config = dict(
    d_model=384,
    norm_eps=1e-06,
    positions='rope',
    parallel_block=False,
    extras=['some layers without attention', 'local attention windows', 'shifted keys', 'exclusive self-attention', 'norms scaled by depth', 'capped logits'],
    optimizer='adamw',
    schedule='wsd',
    decay_fraction=0.636,
    batch_tokens=[16384, 32768, 65536, 131072],
    dataset='wikipedia_en',
)
Each number is 128 + 32 x the weight over its row's rms, rounded and kept within 0 to 255. Layers, rows and columns count from 0. The size above them is the row's rms in percent of the matrix's.

# layer 6 MLP up, 1536x384, rms 0.0354, rows 276-292, columns 192-287
size [ 47 121  67  84 124  64 122 115 101 108 113  57  54  56 123  64 102]
[[159 116 122  86 122 128 130 178 153 131  93 124 208 106 154  91 133 156 127  94 134 145  36  74 129  84 119 139 144 114 162 120 112 153 133  71 148 177 152 135 117 145 101  93 167 142 130 145 144 123 117 137 113 151 123 135 150 123  85 117 150 154 103  97 186 143 171  86 178  99 162  78 173 165 139 171 151 116 107 119 110 153  89  99 154 108 136 141  71 153 101 193 143 113 119  59]
 [182  71 172  66 133 117  83 180 157 108 130 151 102 145 107 106 218  92  87 162 139 118 157  83  98 103 164  92 175 143 124 143 168 117 121 120 124 113  89 164 112 142 123 101 147 146 139 107 154 132 141  80 159 113  86 117 115 166  86 149 140 108 120  76 170 186  92 121 163  82 114 132  92 114 173 168 115 142 152 121 135  46 129 118 138 121  77 127 135 180 141 153  83 103 153 112]
 [ 95 113 179  97 114 108 167 120 143 150 116 126 194 104 143 143 112 107 122 154 139 125 172 164 102 155 141 160 137 135 107 173 190 156 143 164  68 137 119 107 101  89 126 131 118 124 149  85 123 102 142 112 126 114 142 159 141  89 162 212 156 167 148 145 158 118 120 114 109 115 152 138 125 124  93 138 131 130  96  98 119 155  98 146 159 127 167 126 167 153 124 145 157 175 108 148]
 [ 96 149 133 145 165 126 108  96 140 144 171 116 162 127 153 101  67 148 117 146 149 149 110  92  94 121 131 100 127 124 141  58 116 168 143 104 100 117 117 107  89 129 116 118 151 155 117 145 146 171 134 113 164 134  81  85 172 163  64 119 113 140 123 132 155 151 153 140 143 148 107  83 138 176 143 175  95  99 169 180  92 115 142 172  65 100 114 154  94 111 106 156 133 105 193 147]
 [122  59 117 119 145 136  90 154 151 134 161  67 134  77 170  89  77 137  83 101 144 107 158 155 107 132 114  88 163 119 118 147 106 105 142  75  85  93 152 109 101 115  74 144 147 112 121 151 100 136 132  78  94 107 111 197 132 195 178 148 170 164 122 139 125 181 130 171 151 146 160 109  89 105 174 149 128 110 131 164 112 120 192 116 130  33  93  99 163 144 136 113  86 139 110 139]
 [123 123 138 110 151  60 152 156  77 191 111 139 144 100 124  76 137 171  86  63 126 194 142  39 115 103 120 144 103  90 122 109 149  90 118 112 154  80 123  93 108 111 174 161 150 172 130 152 150  87 124  94 148 129 129 153 148 132 120  81 179 178  89 152  87 112 158 111 120 183 150 103 146 169 158 113 122 111 159 135 141 124  54 109 149  86 163 187 147 144 138 161  57 147 106 122]
 [130  84 161 123 138 109 179 126 150 126 157 101 154 197 174 118 168  81 154 114 151 109 116 178 125 136 137  88 120 130 116 123  82 155 146  96 134  91 139 105 125 114 138 113 133 115 135 110 112  73 109 133 172 120 147 158 129 158 174  86 108 129 139  80 111  79 118 135  96 137 159  77 136 129  30 151 108 125 120 101 124 141 151  84 130 152 208 146  96 162 128 133 103 121 167 206]
 [132 125 105 108  93  86 122 130 166 164 161 174 136 125 167 121 134  96 160 113 138  90 154 155 137 135  73 101 180 148  93 103 112  54 119 101  77 173 188 117 155 136 144  77 109 158 104  83 146 152  84 106 150 163  97 167 126 154 125 166 173 114 155 110 147 112 126 130 106 114 126 137 141 139 120  90 130  81 103 129 101 164 136 186 164 156 110 177 136 161 122 105  57 122 161 103]
 [171  82 139 147  89 132 154 132 133 157  86  94 169 168 113 144 149 106 122  98 153 120 102 158 127  86 122 157 142 107 130 173  97 163 129 140 181 129 154 139  82 103 133 169  71 157 116  93 129 118 149 136  96  81 158 184 116 169 119  93 157 158 108 106 151 134 143 144 127 112 101  94  68 129  82 122 109 119 221 135 121  80 186 115 133 172  95 143 106 130  96 106  69 131 192 101]
 [109 138 113 103 189 161 160  94 161 124 194 138 110 205 115 158  94 120 166 114 124 146 103 191  55  86 116 116  75 132 140 173  77  64 162 127 172 144  55 139  99  79 137 118 138 115 178 162 121 101 100 110 170 132  96  55 138 143 159  84 134  75 147 152 122 125 101 151 146 142 162  94 163 118 167 145 154  97 196 135  97 130 157  96 142 118 120 128 188 116  99 120 106  96  83 137]
 [ 91 155 165 166 113  86 107  94 100 104 130 108 138 126 147 117 163 132 145 145  95 121 163 169 120 111 108 109 133  75 120 146 197 127 133 117 155 129 102 207  79  89 112 113 131  92 155 129 179  73 123  58 142 117 184 162 137  83 113 153  87  99  50  78 129  88 159  99  89 152 145 101 160 110 136 124  95 140 148  99  49  96  80 103 129  95 115 150 110 120 134 124 161 161 137 142]
 [197 120 153  96 181 133 174 156 135 108 168 167 159 167 167 113 174 133 164 135 148 139 134 142 107 145 167 139 117 144 153 151 189 127 128 128  99 139 161 152  96  82 136 145 142 126 112 135  86 142 176 140 123  89 145 136 117 102 173 143  85 189 140 146 129 140 146 167 165 118 149 102  81  96 115 153  99  62 141 155 162  80 120 128 144 100  87 122  89 170 117 123 119  60 152  68]
 [222 142 166 118 158 114 104 121 140 164 121 117 130  66 142 104 111 144 116 155 161 127 104  80  98 107 148 152 150 134 158 133 168  66 131 149 102 148 144 100 146 139  72 167 151 170 107  91 186  95 113 144  82 115 111 113 159 130 143 142 122  91 142 120 141 170  81 135 155 157 160  72 150 123 139  71 119 144 112 122 108 118 118 142 121 118 173  81 129 119 125 189 110 121 150  86]
 [166 147  56 144 148 168  82 124 167  82 133 153 230 154 111 150 160 125 101 117  76  97 133 150  91 150 153 102 150 127 117  82 156  95 131 105 121  86 194 102 135 139 148 117 121  66 145 136 166 110 141 177 145  85 120  78  87 176 140  75 123 166 129  93 136 132 117 133 167 171 106 168 128 165 124 138 139 153 160 161 157 104 133 104 158  93 143 103 102 119 125 118 164 121 143 164]
 [139 124  93 106 111 184  94 120 150 147 127 153 112 137 140 123 166 163 146  85 115 114 184 149 169 126 122 137 182 138 158 129 131 133 146  84 120  98 106 198 107 116 115 170 110 127 146 123 155 159  90 173 173 149 111 136 126 159 110  88  93 200 115  71 151 125 153 150 109 166  78 116 176 142  94 107 147 155 144 171 113 126  85 145 118 151 132  92 152  61 151 109  88 108  94 161]
 [177 124 170 145  98  98  80 144 118  87  94  96 125 137  86 106  90 125 147  86  92 103 136 107 122 111 158 171 151  76  84  66 144 144 143 115 147 120 158 121 131 151 121 188 113 102 105 165 181  83 113 126 129 163 146 214 141 142 128 114  48 142 140 143 114 129  90 137 218 135 155 121 162 127 121 188 134 113 133 169 121 135 172 105 120  94  71  78 126 166 105  94 123 134 154 132]
 [131 112 122  95 157 145  95 144 180 121 115 105 117  72 154 116 116 119 107  65 113 131  87 197 161 199 129 135 143 106 115  85 109 148 122 157  80 151  98 127 181 156  90 127 117  93 110 102 115 149 120 137  93 102 185  93  73 146 154 106 111 181 164  51 156 118 157  88 140 144 188  89 159 144  54 183  99 118 163 139 164 124 145  81 169 124 138  85 146 117 126  26 174  94 171  80]]
# layer 6 MLP down (transposed), 1536x384, rms 0.0237, rows 276-291, columns 192-287
size [ 58 116  74  87 119  75 117 107 100 114 107  66  63  66 117  72]
[[ 60 145  90 124 134 138  88 105 128 170 155 125 108  62 189 101 153 130  86 143 117 120 158 112  75 126 129  63 110 152 134 159 113  65 186 109 159  78 116 139 118 110 155 133  71  95  86  55  71  89  82 138 132  98 153 143 128 136 141  86 126 113 154 122  98 121  96 151 155  60 161 166 159 106  76 105 173 122 148  80 175 208 162 117 128 132 119 118 138 121 139 104  98 121  98 159]
 [ 84 126 179 116  90 120 102  96 112 131 155 105 127 123 108  82 128  96 127 104 118 104 106 124 131  41 113 117 158 106 121  86 127 149 153 152 100  97 142 140 122 149  90  90  83 132  65  94 126 111 158 144 191 152  76 132 115  88  93 134 122 160 128  96 134 122 118 150 132 149 110 112 191 109 143 120 144 112 151  99 110 170 135 110  93 132  66 140  63 105 147 143  85 129 114 149]
 [184 176  65 183 111 127  89 168  76 175  84 116  93  86  96 124  93 140 103 103  53 127 155  91 104  87 105  97 168 103  92 109 126 150 160  86 132  93 162 168 155 170 151 140 111 115  78 175 116 116 103 145 148 120  77 165  65 105 178  47 137 124 139 156 157 136 128 135  63 178  70 171 129 139 151  94 136 178 136 142 119 111 158 157 145 143 132 145 159 168 146 150 121 129 142  86]
 [120 205 150 104 155  84  76 129 105 164 155 164 159 150 170 118  94  58 101 130 148 109 173 104 104 100 141 181 137 106  76 102 126 143 162  72 118 144 112 132 169 179 108 197 102 142 124 143  93 138  86 132 187 129  89 111 153 100 146 138  96 127 212 126 122 102 107 139 111 123 134 147 110 166 141 135 114 180 130 215 135 164 158 117 156 204  95 150 119 165 133 191 166  62  88 140]
 [149 159 128 103 151 153 128 104 120 125 116 118  99 161 130 114 114 144 173 125 152 105 124 144 111 158 125 148 142 144  98 120  69 192 131  86  87 163 160 147 101 102 157 157 154 147 112 154 140 118 160 200 108 116 140  93 153 119 124 132 176 140 102 154  99 138 177 138 130 139 111 130  63 157  70 117 190 138 111 165  59  63 102 107 167 142 177  90 131 104  93 179 130  98 145  92]
 [ 83 101 161 111 108 153  80  87 168 162 136 121 151 155  90 138 150 152 126 134  91 114 151  87 168 128 147 139 136 104 177 109 109  92 203 100 195  74  89 128 135 158 168  90 132 121 151  99  85 153  89  42 134 194 109 144 172  99 116 182 129 104 130  53 131 159 141  63 155 119 113 111 171  98 169 148 153  69  89 156 114 139  54 145 210 121 103  92 200 129 138 105 149 122 119 145]
 [100 116 114 128 103 144 163 129 156 161 106 156 127 128  79 102  73 110  85 172 152 149 135  89  97 130 198 129 140 105 136 110 181 117 149 159 164 126 126 159 127 120 146 153 161 135 138 143  79 145 139 158 168 144 157 148 114 160 145  81 148 124 115 171 184 192 104 144 177 146 113 143 121 135 151 126 107 193 128  31 108 172 162 163  92  64 117 102 113  95 152 206 117 117 134 146]
 [134 208 128 154  54 180 134 118  76 138  93 139 108 110 168 111  88 122 119  96 124 173 114 106 118 126 153  85  65  99 135 182 141 154 100 204 162 104 115 143 100 170 130 195 153 113 118 167 121 138 103 116 140 101 133 146 136 111  94  90 119 146  96 117 161 159  86 155 154 136 129 103  82 102 145 171 144 121 115 112 152 141  95 100 121  70 147 126 160 116 128 130 210  98  90 167]
 [106  81 127 194  87 191 147 129 113 134 137 123  90 120 178  98 164 121 163 112 128 107 139 104  92 154 189 129 103  44 111 136 144  75 136 153 129  95  69 161 126 117  84 133 177 147 152 177  95 142  83  95 165  82 172 179 118 118 156 139 156  78  87 112 128 103 180 140 137 161 105 151 122  99 152 106 201 141  73  86 128 151 123 167 124 148 123 119 156 104 169 123 100  95 154 198]
 [166 176 111 184 126 104 198  96  99 117 177 166  90 129 168 136 108  89 161 100  77 109 118  98 132 104 126 132  77 121 171 168 114 140 138 133 132 158 145 124 138 113 153 127 123 192 161 131 149 142  86 141 104 132 129 117 106 147 146 148 167 109 112  68 163 169  70 157 208 127 143 111 169 142 137 163 132 122  99 160 104 154  73 136 153 154  57 145 132 173 174  95 199 127  49 122]
 [ 82 110 109 119 161 152  97  73 119 175 134 159 133  85 156  69 115 144 125 112 175 130 142 152 132 164 159  81  72  74 175 104 120  99 183  86 181 146  89  71 112 103  94 118 118 148 113 130  95 128 129  82 140  86  88 136  70  53  86 136 112  97 109  85 145 112 142 217 136 172  96 138 155 125 113 202 114 125  70 180 145  99 118 131  81  97 140 104 186 134 159 103 104 153 174 182]
 [168 122 157 138  53 127  92 133 157  97 131 146  90 109 128 121 117 140 128 139 137 155 175 170 131  73 115 115 117 128 108 108  69  88 152 120 158  95 120 105 186 139  95  70 178 136  84 106 190 185  58 183 168 126 160  89 125 153  76  96 135  95 136 149  84 155 114 103 120 154 111 111  84 140 149  63 114 126 117 112 110 155 115 114 143 115  90 102 143 110 133 164 151  88 146 109]
 [104 159 146 134 156 151 118 103 118 125 177 142 136  92 138 136 140  75 132 157 149 143 121  66 160 129 136 114 164  99 108 136 210  84 209 122 148 134 111 138 162  94 117 162 139  85 144  93  34 164 134 129 134 101 155 129 116 123 141 111  91 183 164 118 105 120 160 136 117 162 113  87 152  98 126 155 144  83 150 123 116 168 107 165 113 119 121  83 107 127  85 109 123  99 191 118]
 [105 196 155  99  97 132 144 136 150  71  96 153 116 107  59  90 136 134 176 169 173 133 105  90 124  80 113 146  99 131 138 125 125 104 150 111 152 104 176 142 205 125 155 119  84 121 142 179 138 137 182 130  81 132 102  94 110 111 130 145 121 102  99 134 124 130 104 103  52 103  96 181  87 109 171  77  97 145 130 158 157 170 134  85 119  61 147 147 149 169 127  91 156  80 120  94]
 [187 126  82 155 117 183 143 129 122 141 138  68 132 168 121 151 155 101 165 128 101 112 121  90 109 139 164 111 107 115 137 124 113 144 123 137 102 124 123 162  85 155 121 145 146 141 144 118 152 137  79 135 110 109 132  32 110 161 124 116 169 182 176 115 159 118 155 116 128 146 165 122 158 162 138 138 177 157 148 122 121 203  56 159 105 183  99 146 150 136  97 159 138 142 135 150]
 [ 84 113  94 181 108 138  98 123 160 140 134  76 125 120 173 115 128 102 159  84  97 124 160 119 133 123 152  32 192 130 145 145 156 128 147 157 165 128  84  69 118 120  95 103  96 119 179  92 145 120  62 123 148 120 189 157 160 120  84 176 136 129 129 163  45  97 110  86  98 122 103 132  92 125  99 147 181 143 113 111 117 116 119  45 126 147 138 151 133 133 120 114 155 162 174 120]]